config.yaml
n_layer: 11
n_kv_head: 5
positions: "rope"
rope_base: 10000.0
init: "uniform"
optimizer: "soap_variant"
lr_head: 0.00462
warmup_steps: 200
decay_fraction: 1.0
seq_len: 1024
steps: 4473
Each number is 500 + 40 x the weight over its row's rms, rounded and kept within 0 to 999. Layers, rows and columns count from 0. Numbers have three digits each. The size before them is the row's rms in percent of the matrix's.

# layer 3 MLP up, 640x320, rms 0.0391, rows 58-164, columns 192-255
092:500488544572433503541472432497536495474514478539531474434481428530473508496565469464470469548453545497543431481554511445467497470461499457451529575523476484472473533482476430436496483480420595
097:469479498390481443504471474554472487502469522479588500534426521564547480416484586465499464424473530482513480491478491454445498515489482492531543574518499444519522550465564487465452467501481555
107:490460551482520480527497455618480477441470567435534473498530560540517533517500419479604532477538533411526455429548542513477410548532543463469468538481565452555516469510469534547504464492470542
102:569462417527470521527530506521450451555565516546461537498498478537510412446582518445501586460538494440529459498469471471520514490408513437525505497512436469581475534499492496485453516537513492
100:523406475507446511444465495517515568499506441473437565569481435497528447488549506484453471542505553513459474492500411441499444559505442542492443441510546455570551509532448513440450478437553448
100:547498522542515530463487533507564487459508512391477504449451453510421591552590511513518499564500488578506473539478576569504470448516455564455484505505491507498483506553475433476465510459529432
094:452519475444521542521492548533497554534476504507402531433428446522546448489550490521556503459500437475446507588487557525532489545550536461587546522551532559509460444455479473508540509552539502
099:475521462563440545458570524557496507523475486457483505562529483506463495456447421426486548493382504435466504472524413481497494483549502464577588495578501498513513496424489463439450549486504526
103:471454449510484463446486544451502443486395445478500457436534538546484576496507517534506591511506528558537497553462505526538449520460517447538486543555500433586467506517521534541553497472477516
098:515533537472522501504490413475502488497517443523540601547544501479453533492473526452566509543466475515583455453510476536552531498451497467552488553498495569463500516540514495489499574485449513
093:506506546565482425529508438456506447511550493528552455498522510507431519523494440459500551481532519491493415557464507417511499565507520477462479495514596480503519553494515561445430563539526540
099:489476481482505544490545536478482515494476527503515570425564507531502579535508492613569455529471553561593456452463560522488392479531528473528526514436446502498530521569468500526503585532530534
098:490521489411426466559442443497457447499540451468475493399480494426506466481549498507439547514537536473551422472502475525531494534474501497474529478508474485480580489535493504495491545512530513
097:525438536488513544522474508513513480514477563491504447479436527537500467469457477527450439531525511535478524587430491578499578501435564517534523505474466418499498542530505474473535525558543510
086:456521503539446524471571432476477562573469438481523552498440470487539470501478486506542519531528492555475459502441517484526528522487526544491486517419574504520411555518479480535513553467405498
105:510467486461470575523522535517443513607538495467515457439535537519531492487513516516556469554559536486544437555504474515503522516468481527475497478495493475584525473454527526509542530504497543
093:471493459505560501533526451468468540552427524565491551545442483450506487457491513546543506512433534493530507500522484468519499469494511441472492471593492522468485534494482504513433483493473504
093:536508502540508508452489513463444524529475476487473510392481520488523557436467445469493498487492499468522431572538509557498515481509553498520410509487498418519442485466458550501531528432519570
104:534437493545432412457541508550493491424582463490467457499377502475505525484462511537485485491519540562414482491499474506513448427478533451464522503510460454579553466461488483471479452566501490
098:478416507491479484489408485553557436474536502539527511432495518463539560562605551510441439521503475473509468477493495493520508550478471445458535449562477555532479514471523536420543479501495520
103:475512452521420531496519451467521523514464528469433469528541497597511482521514525464598498510417493522482507527444456453486513545556491413464505539483550549519442502551487493525519484471534520
098:501521504512571425461548505531512513565510472575473599452462590548495452482500478392419504523476481496485454538434512557533470483471504483473500497485520461432545478501477526515467483473460454
088:550544555560439455530479544430482446487501518446445484528541539485476537500539552563533487536520495502547477500483543446480478524497522510490519538477502533550510584543442588514527528534474500
103:499529508504474486480544430481501495571463563417525507450590456512554523524517492510503483525496463531512464488488531467466508571473483524491540461429575535512538452468445440560523436456496468
102:524556516501566491530472524481468512473533615439502469505481515494436433396593487493537475524548518557514452466460575518501507479557505479500510419500537505526510467571466535480431498498474500
100:564479519446464474519530521509487534492541561506504447505508526575501515480483617522497476482525536556534584511504527544562531538511513470518458463506578514516547526447485541468482532577506552
097:552540555510489525530577449487522528486490469585449508492499514511537529464485469516509494524466565514594467578506524561444421600450425514436475495502489476533462542475425488435526464488510516
105:502412550420479493496503468487491561528584473526483500410456487515488521436538382535573405513548533510520508564499553501518474577540419506472458539479485589452482488518482453556468489474472582
097:499467508469576476509459515507465547464504448421512462501514480544548480387486556576431504530544530452482476522551465471448475622515587510491514552545478471489498437540514508498475551574522456
103:513514451549474433459526492448459548528560472483519526491545465436574460494477436502513510574477512464533561523526505496512465497526492493447500491506431478506531462450471543540556505533540494
097:398553444491585551530488538553499387519545524520545491517574453475498472467549587580504455494509528563510509494494532498510462509496451566542476491518533475535512491558487519477516485490524496
104:567476436573466538517544536503451468529524500533509526446512472501350495548538507515527560540620529476460502505501486537500484428555449503518469497441584531509455510537511500426514504399544610
099:457425415501446470559500508512496374481490518485486487568455440549489520502599488513476543413537547491465460510491531446582628521520468454505441511458531504449540552540501598497512497511508563
103:537422535463481500506536475478554401441460564472532520576480431550536558444504515516434454489524528398513469481504557530512505484468466427463485570466481521511435447426514540509528506520571538
095:495500547523457513445453509518494453527554527531512571482396482500473465497474520477401487496513575437476511508564567460564456583451470533467529516511564492468451473575526537561532459525528518
094:520419503514532527492578450523538535497560454429442485450469481631504528479532462507485423575447446534495538476530445494497511480556440508480570434488460516448513491418478478470528469487542516
108:465480511513500418540528511591539536524552546500513483476536487517550481574485519515461514521509474529484518519431487523502460502426534471487568437514524443526543498539494471585514525503530469
097:542509508486560480539494468453539494426504532543502541469486495584473447497489504504564469587462480486491455531513575545492529427507512443479437518497416589545548533447403397456518507485468568
094:447530480408490512543513475520404468524538506482503488519537529484427525533474560522547488435483497490409398409465558547462495476525510485516546497480513426511520529527472523510466510513468516
088:432495418483574515412524513528540536474550515451531572480500474513570481501457479523450466449480548467548472524489464472533500472515461439538515533502513453516488558450451463509456542547513489
102:559535538493564454587489452488489512520562521464577503424541538375515461507471564497422539488503421459500407525527514496496535477466522522473486526581513451493413494545510534514550511529464527
099:511490452486484498470521485543523555582495481490558470402466452509453550519532515515549512543458551569521479473481531544570480541482484469502518568479470461563485503560467462523466411529537492
103:534541441485532496459440449566484459499494576558409514562484482473496522474498505491504526470447510431487533504464530500494562554461434505484442549509542563490483423439548522517518505564447475
099:569520470474450443523539497537449428441573511473498486448502515518465522451473485477643507539433490502460439554576599457504493498448490513467537470479523463482516442493491493529521542538464540
094:480503493483539479511490479492476477484512518488480441408448516478505497421536429538483542475510555538469545483539498545390368486500470450492507489437554490476498469473542499502542571447517496
099:488494453510532498470519456538508489475501508474493552499517461545448476426503482459491468511443515432566512514513509526506474548461465471498464552493573494510531533495544519499456524567507539
103:431548515502444462528444477503563522411480470526508526545534426449537477495455519448516557566482458473550523529540469480542546473522543519464548498549522476531499506480557423508542503484527494
097:452580499481483481529541581506516494563493465506568507461462527519456454466500546560434438536451484540502502452538450547527419490537461514511493495515507462502498490472497469429521529593502531
085:469581541503495482516488455517496467453490485522510480498443499552526450535512569529518513518615466432478471538451607461536536510455526480507517483477514527493473502506394474538499542484535499
111:505503457537479419516490480498454446533490544515486532481577532515560527458474495466481468490491488527543483491556558485447546620481505499506474524442476556486482498468525533486499509513525489
102:511509530472455551538492565453495551454448516420517526518498471418487528438463480477558498483480457418504473486494433477493519518530532411497506474495529469497459460535498507510511496540529487
112:493491542524493525488502428515546461473521553508531515489433535507477482543462467434534479538540553477521512528542529520461542557444493504541517469481549498525543456477540482474421585504550478
101:492543475497459493555487406502464548543474515491502494527480515491572547524518493438538475541518538510538440547486543496627537513532457449530454449533480471419527499479527458511488411561545570
106:498499540578497441488550484516479455466497483498507500483467518484486514549554529480476502446482507497458457535532515465455510466526463480489437502483438578467510470498435449485420485466431610
101:440457478537504489444510504437545503505429522550479567494543457504466524453561456506458555414488578464513561426485561480469494441507522472531488531560517554572529508540518526433560490482484493
088:540509474515484457574488487457524471457443503529516549542502484495452560511446487535544494555502539479514449492483506582540477470442522452576506468496466485457482547518546531497505422521533556
105:566484479513517476479535452493440465504500530544477559531471499514475510480565390435512478586493592445526458497524481436489490492456502514492494456520503440562416499549504526481565532514551518
091:462374497524515485483470474500596470435495499413470526561479491403499471586475579453538558505540501483479440533490424472525518479530428491512558465568474488470485490546528591428430417529525500
096:522494495570466426546470557476540487501507502500512504527507535507531543430516512455467457476451499563484566526498574503520513514516485505462424494578549478491528538524489485471474546490488423
100:490428486516520519428454497450537470449467480501482417512493516522542514536491478552489531531530468558503451557518469504432508454424445561594564453510428515493509534497489492487450504482517464
106:528457524564441483554462492479567464553515532531521535486509515563483496491467460559496524502563526493517444426511504538419498497469452395550555533530505494555472485478569489441566495449485536
100:473329514461531490501458532499524454559487529515486538454477486516488464504584505498397472527457536516503479485509547467506502472442516514538453460499461556448494432560578479510438533529470516
082:449471530429575501550495487452509511567489537566487527457411527539523478481489480519475520537447564519479518442452451538493483479535545517443493466527488530477470485459545550485464497515520533
090:544406601475502455529528460461537388503527522553507470491507450511489506422470514511485461490518476509500476468513562503520482480473519489475550526563490446533523568466481481461514474447485436
088:532539515561588510479434480501495496493501511528447524555441518526460578500509522460514528495528484369512506563491495483496492527493501560486429543502465479445468497518420479482469542550530485
106:534481549549482439504485558550512458470487532552479454471511537418511452415427482481495516512527507448518452496491564469496435438510507574486502516517524511472480538551471543427450465515518542
104:497428493488544434524440492494516515486512504528486552508533494536546488474478458453508487512477480554489541486421494493507510520653450536478513458529449549507475546466521471461539572469562534
102:503489520485468478609461469492486517458497411490474462512478568505500469462440518459519467453487431528507542489487501543511563599535515529477483472520485496472579512398517517486512453469457568
106:485533496486535449469515535451468567486571508504468521460474497460444478485514513487504536538495509440440461429554521569434442433535463456484533447540515507516525496507538499596542556521523470
084:488515487522450468490506499487544506527534507545485541499542466523510440523564488532446479536531484538469549447490534523501488519495432446489499550446425535461472538504537469502532475461488579
094:511462459493482508560470510459536491528544522560525535456493506521536475541530543504467532525559535560516533520509505446427465526451520444553496471496515481503484514400520482494475495533501517
094:494522551426498547444520523460524522448520505524452520512425584498517514513499495447495454516441549551502489472423544508456510458482485476520493450485560463496579503490393559526459520466471526
097:509483530556485462510545467523521465513546416538485499522496535511605506522448462451489490520583505489508513484466480523492481490529527503445488479543477579507472469510540464512497517522522482
100:493510453571546539502523507541542478495571511542520544448485493527564507548535539522475520500495464478503485470470520475560512563436479473481456554571548543565530427488606467533506511545511502
103:512491472471519528536461477455570497476527585524470556513580471529494493484459493408526495532498570397546517549501547431492445534524515404442497553513572536571518509511481510459406488487519488
098:526427507524418506499483507551525412441546486464510409570470450492519484444441526527529519558524491444513528430465483504537450444552483456498487416454526454569496516509540499487550517523436484
102:464537439568484461475449481433506517461499512501446527500488482475486450419507505586511517492477568437466482487491520543472442475512417492525452496449546501491532580516518501524444538533488460
104:403455437469513460556460510464528499535513438493445539490529468525500472560527494512483462468447560505495435497446475511432498499475454475525523411432515467532493548462526597530522509519512530
103:557488514531473531485423525383494518567472465467466469452579520439484492405568546570479518491514529512458494424545512522492477483467483539425548509475481472495517509539453500456479421521471518
090:492522461464517542491485504434516519508566504463429547502439487466489432473517414437477519504578565514464465522415522449462527529463440537459449527471511508561544508494454533435509484560543531
096:581520538468528552480462525522512480457458509501486493559550435466469406473552465559548510543480495564456547566519519480477521493506494458482468554496540534580485463525509466579542545513517502
098:530491496481512470480526511485554500568584477573442493525536454472457482475564515478552521520536464511480496450544460430490428455553424520487469558474479487522546495509523479515460519436547517
112:460523495509547483531522500498525534482530517499462443511565390564503461495547446457474477500547547501470439542451559474481533502477386414508528467536537508473484558444489537533529535500526487
102:508476503506462456510493518561536511497450454469490457408459565494461506520482519463473560484518509562515445442513511513466448512518536484481539535459529495544441550550535502480522541564512541
096:526486484443512482524417546484506465477588496543504465514535526511450487471434508503489498543533540498489474566454506477537503510528514498471526499546551480461546487498499496526480497461532619
111:501573506523530491508601430490475554525537450522497543520521499425485490411508450451579545488552492428493443532399511512440495495506497453461450471523468478495439528440479496460522454493501491
095:561494517505478454495515406516560437374453473516504528460445462479564459435576456466449583552513478496490480478534474406477498491475464469477525496460460522611497457467521534521484437441555449
086:521497531514521478486527483494534556526552489445564516460455507490574529527520406566507562469495517531538502555505530461527439456496474579492481485469552499488433495511539408565496403495515448
102:496507427507496423480488531498465534483446534456437486531500526524513454464541440457502432503458486488510441490497569529512377425408509512521474487465513468504417564488415461512521473516451476
108:567554527454488544443540522401510546427496536448499571490562489496505440547435482516549486491591565518492447579531567437498495480421494439498551405541522526550425505454497453494608482499460462
101:549514511457454544515543494536465556526523534514518445475553482548523520505467548500522413522496510477497490506541553453579583498538458564481481511494479495483501421496531534480542503499431491
098:455422470458467501495476586542438459494509470556525480547458443506547544470512513499420429529467517525469493537524478575515547475493515493441562467525462508483508535546503479524474513482510516
093:458514493573470461531514421521454511499535466512489516449486458532554509527405462502548461517458524426577543530492480515480446501498531494517398512570576452455500443451531560395495444520508574
098:503529523586558461551527520528524558424590510486565442509488523525525472484436534480462537518519448424505532509439483524489546388551482436463476549535489476526436503488527486580459514478534441
092:515530503535447495493552433475441528403476487433508478492491452612490489504498518476530503497508543566514524536482466407482489502492487514489477471486555487542510490537494539494543460446432465
111:565505578477523505478489449522507469486483518479479532508441554462468492488463467491537511419516512498591517502505480544447521499484502557524477460527587460525469450455443510472541550458533486
115:525534570480466514557453459445489517536533519533500483455551468443481484552486458497548512466513532617528505496567454551520551477503505504497460401456547529533513520418485592452459521475521482
095:555512484528449513543482548526487469488542447489489508412487538448496521467516485482541544580542528491527434507496503562519500591540501530505484468479496507521475548551468477497534469502474501
108:514515437470502450496504470497510544477479457523443505490512500548442450414507442516487554491495488395518475475462534467522489486424487433479480485452471433540513473497475564464518540440445556
089:425494483522458527465539484533460505422495545481539488484496447465505529487540577483431483478501481461451514486450538569474506518508451498506490518517451591476515456470520508459546531512531443
100:463451491494478455467499486523463518424512518563469403509467516486417581414479533484565584551490524466499479549521480547480452547429560454540460490455483474537523513510505480432488443462406508
100:472493431482501514523568514442493497477406503442501515453423542472609479462446509526534508538461455534523524507555513479527476539465526454496529513546570436469460538553574472488494557601520537
104:513542542565466479493481504500463486489578459454467538454552486465465446477444521475495437487528508572554428514525514519568542456457462531491490503531483499468485522512524480465415506570573475
104:453559548586526462496470510473462488522467496411551568492497508462525583507501433493483458490442529486465525554372487512600544470533480513503483473487448540509469529478534481511514468495526557
110:430485508516427472525513522475437471506523539482506482454457550544512490444467517529529536485468548489538491451504511547496545447556507599550525477503479499505492505553400611508506505492486490
107:588503484450453512582475414465468486548491476529500493476447504558476447441454444547485531485497530410498427476524513465462437514466520506472604455490527510519493495470483498475525503468494462
101:586443528511452451526450528467504441462517484578566510470568491485524564531479521473524494487477518532532463468520445536523523557479470415507503478458485464506560561512533472485530553536538501
# layer 3 MLP down (transposed), 640x320, rms 0.0391, rows 58-164, columns 192-255
097:520544461423551506546548540488471509517489468483454507490466509482542467506394540535523496476535525538505519496438500538573487527574471515526475421500546509546539488541490558489546492514587477
096:548545484592506518485513516481495553479480454470429510473565466503444538521462472553564494542577498488507511447540499489504489499475525506393511463511524561487502521524544496553565506507541515
107:502559458533474531453542525393530491587490432521454549497462442546524519491534561488403530525514470582515453566472482533499600429537452525507536498502446550439497495515540456434535550468526509
100:440589617507536518504513537460529499500470482477512463479535532421490542559452435538534454539519531490445561456487523540476473557541485524539536509513586539427539426365495507462535507491489542
103:475524465485541514521480463471491458508541549511580470417518551500487573459507494503525530514464459493527515569516559546529505452478566481510534546507432565403472436522538486530513488536501502
100:445504467505446513509492495487452547540509509592525509547557552464579420422409504514496546429435509485480484501468451459495475533500512440548470458431556528471532542500495517525522445479515577
091:569497510495393510464528458469508423446512514505568479566483520455498593449501479489512532547497535543542501405469464483496499537468504528434444466460461485468560479566461500457408522477508476
095:519485508473559456520453498445560506485536535524473500439453491481540458545580495568453474544617482538500494550479620500468476481475451514391426507478509518498495509562484496571517484575532516
102:527558494527504561524574413544513512527609572502492530469484490505476503486466540496553434525508551490465446441507464505404528480484495544438519419453453541409543452532457454508467490524559498
096:484482453543491488498534532494471525516473570513532436438502518498494481508494435533447517477571494465444536575467524444509469536491493528471502420487543396524511534465478518494538397504512499
102:498576496479546520483469519601496541475504540475462555433558410524458494516484524463465447462530465467500491517395468523523534435488407472497452523486515513490449509482461380524501437476465568
100:474519532574464468488447488525533484485526459503473430515406514466490445465476499438458507475528430480432498552542422471508611525446472601479486461548558499492472513413571495515508440479464473
103:455509506578604459476503515517554534481491583536537473609491535583502507486457501490555412508445480501470553526466592478521487474512542500547528515502522548549461459517546514482496455507448469
098:485573483511432467466519431430491508532451531479448595509560501433540535485568497479496538492486539475522449451544492398481490493522446505501495464565537562481504457508456540517510549504575502
100:562505485468512535500545460562557498567495540507463462510525537515465537449573499471515571509509512461568518556611493480481551528545518503471492531520530535400511459456478489454528404451551517
100:477542458507536465488509509470526471460433489517542515535468461443485545496498495477497544496441411505465508441467536532506443478495470475460527474475526519432490570556476444513451413530483530
092:503464573561464510475512523502562464400561475457491429457549484560540483543505526411446483429536474487494528524459559551495531541445515552524484523424507519514521538477539458471540549501525488
104:443485490502432449541462468544500556536489521436424522597483501573439471428517477537515545499499509503530535507499517542625479484530446476479525476581493557422572512468522458498452488521522492
107:519515511467546595553474463472491473535376535453485547539558513506509474473572490436470520505429456455505502498554542468521488537443464559518447448533538532435461540507525507518520475398483484
101:573508523494486500500538531494464593625519418439473422572533491508442511470429487507582537533570516508560531548532483610477459415426536536505442545497458423432524489520496459478548532490487442
103:523555535499591491507481556565475485536540458533564591498534473458480489475461482518434483490521497487530538500558566504523514476473528598528489548511464450510560501440464490498457487510507451
098:478484538498419547509480489447515457463472503503488491507497426467497532576486527524595545523530528502552520438549522448509467539485500493515492499496514532540515525463536495462525544509525565
093:501452459455434476457549454539587477546516548588546543480489530542556550485508492474502454481505477466490471485483478546540546519488468434490497508584564471492519427529548430507470495401500466
102:497462448532536469469475558513519524426515469519487456506483433468480491531568529444527522442539498534487519555466477478536534491532499447495457543496454451502489569510523554473524508521496509
094:505457500507421498421514489514546435532503419544465504460561519497558525561402498443425575446442465437490526562550446523522488484452450509510472560486502549474493570430515479539539469472479556
097:406471458546484506516489513500455472586488471518486585496504447436527480557514393485489545545483518434480436455534475476481471477469470510515530555457454449509454459556466507505499497428532475
099:544487420488555471512456533524593487532489531397548548504519424534495462520520541474481517456486501487452566445447503502508547457584529453487462494489522514500473466521539562542517534585504453
102:530611460568521473461527496545541449465381485522496497560542513531541445557497610463429550513472487528513494400563474485462507441492547472544586504502523458504477513471519562477542514483527448
098:557504491517472516487560494483570433532539608544510570531517474487477495554472467507556493568474448595528509515496555543470474401475413503510477492433519548522455539453525532482471460438479542
104:475472510487464525516589557481464475483481456534512481444536428516490510497469441520551547444474436554475505546463468475515562515545518528489488462446509502531503486496543523442466491480510473
098:543452556502469462453484472434461599444444447501483508464434602461546536506454490486461517478478514519512497444466443483493558469497540482451534497462433496491541437470477491530526489489478471
100:453515538493529465461465541461551564481495412411543464456550448488589508435477501530460496472487574493523431518500479476480500574493525546495499497511443554480615488439505507516515434512469472
101:527516503483529528536511429442510554517591543480490553478537559470494491488446579477523398533515447475552508479536466468479487449478557536531485501562508440552502498511477418444576423504465400
097:496554475556491501494484478562449584468574490525445451410509580504527423517488476505570530548481528559504514513518555477495478563553546522487529437556547456479577527554517471430492536503449468
097:561426451455550460559562448518481525481432554459479508544549506464519486493507417502558486523493466527473505521481456489423496477506550448535525430557422537517488561473455466523556527433473514
095:446490500447554534477454513503511471426475537553478543476499495402540493549469474520548541483514494490523507522503527501489470498463502572514469497566541500535477500560547510466406579564453535
096:540460529437500565470450480417499435477462486521484518533449482438427539435556495513466471478479489486521445502578511454502569522556447547540415518530510585526426486466512549418484490493518555
101:404497453462456513468539566526487519569527474436525449530501468431490519472492417479462543440590511484531484469510492445461490598489416536494523485510572414467442500516579593526463485521545482
101:554530461501558562489490435523494466462515565445485544506568535447512426483573494478561474580544480465577544583485553416545523512494540576449471514451451580511475493525587510465454490466499473
093:554572523516466447551487438398493471579415512539477505539494558478476492531508521494476546546534463478448499515530581521491511545543520529470468449553454579525520479564569491461502467511462571
100:469458521488529566454543458505621506536519435522517524505487423548520498510527486483448470531508533522493569504516476519466530484553438523487523509431517506511502566505495510536511434535505554
101:461525516537516485508534462505482477543516547518488494619521555479555459489493434478503481548500456408523493493532496424473465453473525529460540456470543599466437461482528553482525523463471503
098:473439560506473515553573549442520503495507472462582463432458535531508450514518490488536500464563513539526452502542455551493462478508556481482535423473500458491558584525463470482507474439525492
096:473529554520520560526477495481557555567452478549476523572508518474535450535562515559427503471550475446525556450471445596515515539500503436527434504500438579490476516455493495479452474462479459
099:507497461475461511513487500464479502535481514474490572532544506510499448534467507481529474538479465469515459488553510470581576551492522524504534474549491562507442519595514516465464496577526533
097:496486545528446492506451484439473488512483490500501474490476575512526541531486550529536554460530500541473435480475521483495510501494553504478518429490476529495523411476463447486543493445465447
125:477447510561444498528449523525479484473444540605506522454445477472520462417494492464540541569527531465546501491529514509499505518552499476569535498509482453472466493538495444507459517487550510
095:425436422502433481497520464477508496446411453528476483504450435479533464500551505564567547489583449469518538560525515453510468534525482476460475475497504541503497570471430496568483486491538504
090:456469445474511500535471540484536587550499504516461546539543536449514463529534419510485522516428480515630519495499438508446468568579429469481474451530536505525509568483532536453450411513548559
098:516494531481481554476517525525535526460486456489505459504418448482437468506504543517538477500458457478480495533500443510548436445510487507517503478551518399528509510515459468504476478499500527
097:522432457553516505430494427521499513549560469556450491505513535611533485484457542540431462504469522548498532505516534517508481478499515603491512534533491485533539546431509484452482543491490518
106:488501467499465479473502529495521487527492500532448503511553521546513512450518534586510495460433474498533485479487475461550508455550492524459452529535493498487510553507443498520554415481431554
096:530481531519526475470513588507468448441446449491459494479497472495396458471506518565482547490578442482461555440479467531389444514470536546491505527487547530524499495544431466475500600460488502
108:485467511423502549515471503498479459493495492506474542496455444528569485435376512552499485599487520472581525443494494511459455487512568518489580424496523386560463503514528543518558511448562443
100:487515546459538499558432447545440505505544548502495436501482586527491467556481469510516475546531435535446464561459533498503463554466492505471475489471522505441528530512497453514440543496541566
097:518495512545596503497431523547481472536500457437481504432483513506539479465513574491405518496429505498462503512467550485500481556520522522466506531511506493486500472436491513506456519461504475
100:439494523442479495535463497502544523480525483442477459471542481503508535528400611570532549456504448567467497512495483527535514499533522456513538564528498542393566488467495467544393477463502516
087:444541500508492479507568529478461529531506558602484504455490489507528510415491447536405444506472537493459537496517567549489451522464529508455424488446569466523558503426420411541573567439485441
098:466553474480513549436480479498503466465461527480531475468517507479488462514547470548473538554521528494525422499487478537507489565513464504510588480449498548496539454571508523553518510547543571
093:514583526501482477526509482460535499584540493495502606492512487514515476519523561519536452496456482503468564416529489522513449503516529469466462531442547470512470471473553514487567476485494515
102:482538445427555512474573548511472511470459526469499494482524441447551472512553513468490448524424491517475547522491487526529525443516533581479471491467512509479513538479431526567476531528563502
095:527666479526487483516547512517465549463513499493501488550535515501470545494534483475532507486507454505493535551445440515500516525522515483448502567499486489561479550458431463515561436485498473
099:556541444453486484473501487522440555507471486542463466517593536483496466481474546527504599525501567464464557570452494498528451514493523470555505462467443485539525583480547456498534505484434485
087:482589413509509473516490519526486580488468505454467507521458538446559492554548486478484549510503516490535467522525430467516519555543487485563469526465569528474499420483485526459467540566452519
096:486489465491444471478557498547513515421516516484546492512537502475570469496511471538522462511480444566517490463484525520495465493514516464531525493497522519562510511512559578523471496447507472
105:491489420491510546569534432443469491494552487425542546534467442561509501554603577517477538513484505517493530441544421498495539555503519496506489518481467458489534578482552448546491521474459449
113:481520504409519463499510439498427483458485502504440540530499501435514518551479476410549465561487486561440587585485523492514481472451437505491512531512521503489546481503515473523491518429488549
098:474524460478509499378568476515513469484509603547484536511534408513471533491533464511474495575531550508500457509501513466515467431458497479542463508499544508475425523566466490518537543501495409
101:505540516548454467536477482493504405464409441475524522549530514567559448434499482529480479443536491555524544516465483447518513580466484518521503482429538516523484520444458474456500406466469517
101:540561516494543516531490448510506514549454479480550533583491560527554561519514535472476420529559493491447427443560573549492472482555541502508516504539498544455426496541452482523506519508472548
098:501579508511540461508519505551514474532471415431521461541518430503461521450479472503557429525456485409469458474525470511534526551554552525537544528489441514479538489557494535453522565507506518
093:447501500555489477533480437515498487510501550486553516440542415509568442433492512537501586506561440485494516559556444461517473513532512542464482472439441530561432513438589462478551518512527461
102:480586508489495532475478465436517601539462484537539436518496536479486463519467540546568477498497465557513497518500490525508506504495485492562431512533467530545492513455490440535543499501511487
093:519480544437497464492496478437459471463438465518495450536540543509437494430460478509523517492505512515516519528504464484455445446531520531498546471524468413474546526497428491480452488434484458
096:483502503539467475457577502537431510513435399499514456470434478488553482553522506565438515421492442581451422442465434539518588459500460593523485441475495467480486531466497488544593534510520494
098:527531458486541509479533545419511547541520480550498566481481483528437467491589516436499446488502536531426521520498533476490522530466498491548494537523430514462466522488580545448394487449584477
098:516499475467540527515591536517531466575481552469475513534539527500427518592508496454528495550537430582596542542511494503527556429509512486431514487533490528504466416484499521511504517446528535
099:562515476473491537465557552491466562485512575501547528564491512489531500464526529478505526536563495513528550508607475514507521524578564568461486513585492535472481490513446477459481495439531464
091:496523465465567486521603467574538438442486517508524511574479514534462495601483487473549470536484442532538505558499507462547468460535499474582468518519530539515436478486531502558508566489547476
095:508542514512504540514491556524458459494441476466569510520520540522518522521507527576472473466428517484527555481563456563497438498574564452484499481519524521510496538490487453524444491442447523
092:433483473481465489526589494489533484572535529530469551424480506559491575525445517480460448439527501477508493461487495559575490487482466498486541468490485470441467525493502537443505467396509522
097:531516499502463476483449494525542457507499483423546520510466526540554531535463486468468468484474539470514564439516475552514580517521528475472487498520475516495514531503449510538524494554483497
106:572482495478466565466523506489485442528494519497523539518455569479499531474464517509504546523504449462577596457514425503459548438533597549486434544481508500508541480541473487460408474426468516
119:498487591485461471555548496458514520426419448610466491491498519462531518378475515467540505532480515482505446539453541469499538528532469447534461519513562560461494513486632509465443541486512503
097:488460490458478493470519463513466545498419442431465450507514455477507544498508586530493540468467521488513541524486471475541510533487496532478479483415457552552469492488482508514453469543515533
107:510451513500494500483515559514491463491476568493535458498488467513512499526484482513494525533419509510549514531550520492543525508481457523512563566433558462497550427581446481514452504505456530
117:522464493449404555419554585549481550519521501457474501533418483497531483463510461505502534526450525469468478441536457446503499501532537516457510497503501524634573440553557562508516486440482485
094:477564471496540492512551520498502507459476467410524492484581522517501533499471548470497504474530506534511508502479386570505499493466535517515525448524458497465586507504456575451430503428452546
100:510495571484462503481480450466546482519563481499534524396512478459548503550455476556484517529518482463448523496487477521435569555613465456463536555507532504501553528523479506537533575503560573
104:443485474549512488539496481559469431542445468556504411529439525523476549513578478477461511496410452480534557418480422534527529522607528524513492545471502494482563467512486541519390483500564514
101:477497450532526460516546471470482444564510529456505502502470528473500535487531444484429582494504541570513472493538459587442435465490527425509497543483493468502525526453469501502453497493578466
106:480535489583541439494515567544537478430444563464411445538496523488462520529482476523515516495528459525467436471520473460516519504478459436517458483539510515541491508476540478467522472492446551
108:534574560598576462505470480371522514565459436537504505544482495451450420500575527584509527464562487512486414519507556501557470515492516467534498522437460562462497411482501381524537486493506506
111:526526543481515519543533537392475557494490505498452486483486480566439503417523524473448482545559522430477433428522502525485503456486547459494485504516472533481504473537539521423494476566503496
113:580532462459504443478560531534517526561561472630516436501558526436464547494544423523478502510517557519486481424514487516495507510512544432499499441511553528521466492573464534554497599527513476
106:505488453494527500522458530460534590483540475487486539464571483523535489499501504446526588582522558506460476490464508443542483509504531441505529517491446506520523539541607474545403450488440463
112:494408430530561469446571545559531506410475517448475470545428538543507491444521548521474484495487498413456481496478542426461492511480498454480545565541518486511502472568504455540566499495453480
102:491531498511511501523561465447511548470513551492529543513465450505431451536529486454510466490481513545424541541531472485469441450478482485506516520559514442441471516516563519476518484481594518
112:495433614508532461503560458486474526444512564502472440549469560469478498452502435515504455542539534538513493414510480515480558534481451481520496563490491573431510435599523490503468482472484482
100:518455503448435601537504535491554425468540509523528528569473524503520462457467546576498545497478492541552503510487438460578480415451502469531541418533541520485543565489508487444453508530555504
106:562572476535508550515480445457558446560521532449542545484511497520531481558507451486503422466487443558517474528480511490501532536548473500486526523495470514446487469494477540504545512544550530
093:582470521462471441433461510567519468515553490515521485503565525550440504529517492462481469389501476523425535472480456504422529415554456481493472490475466570539530528420430550505454502416518498
118:419562474450464486493472536521472492508538544521459478443436507543508516530498505495469548514507460513498497491436470418553522547469530483498526542518496457453564524551494452506463499475475464
098:565432482421478538512542484544519512481507478550460443487499430559494421485501555510544555522547474512494467547514522500412474516467541531499456482468503480521517464536454522464515494509455436
101:567533421456508521512498474496573556453491510553535524531579497495481511534529472480478471494494440519446496514478481518526470509449453410513454571484551493511513505485585411483448532483506504
101:422474488554518494399512598532538520464484538503470477485521487446530521578517535491484452462485448579480561520495475522526565476516470494489407566497504475484476529474508497556525475500469509
096:433590499455528483502504473463467503518490462479458517525433484488487447469576467543443482534483465492475478491520534469556468498542538564504541539556493544503424474487469519511525492492478562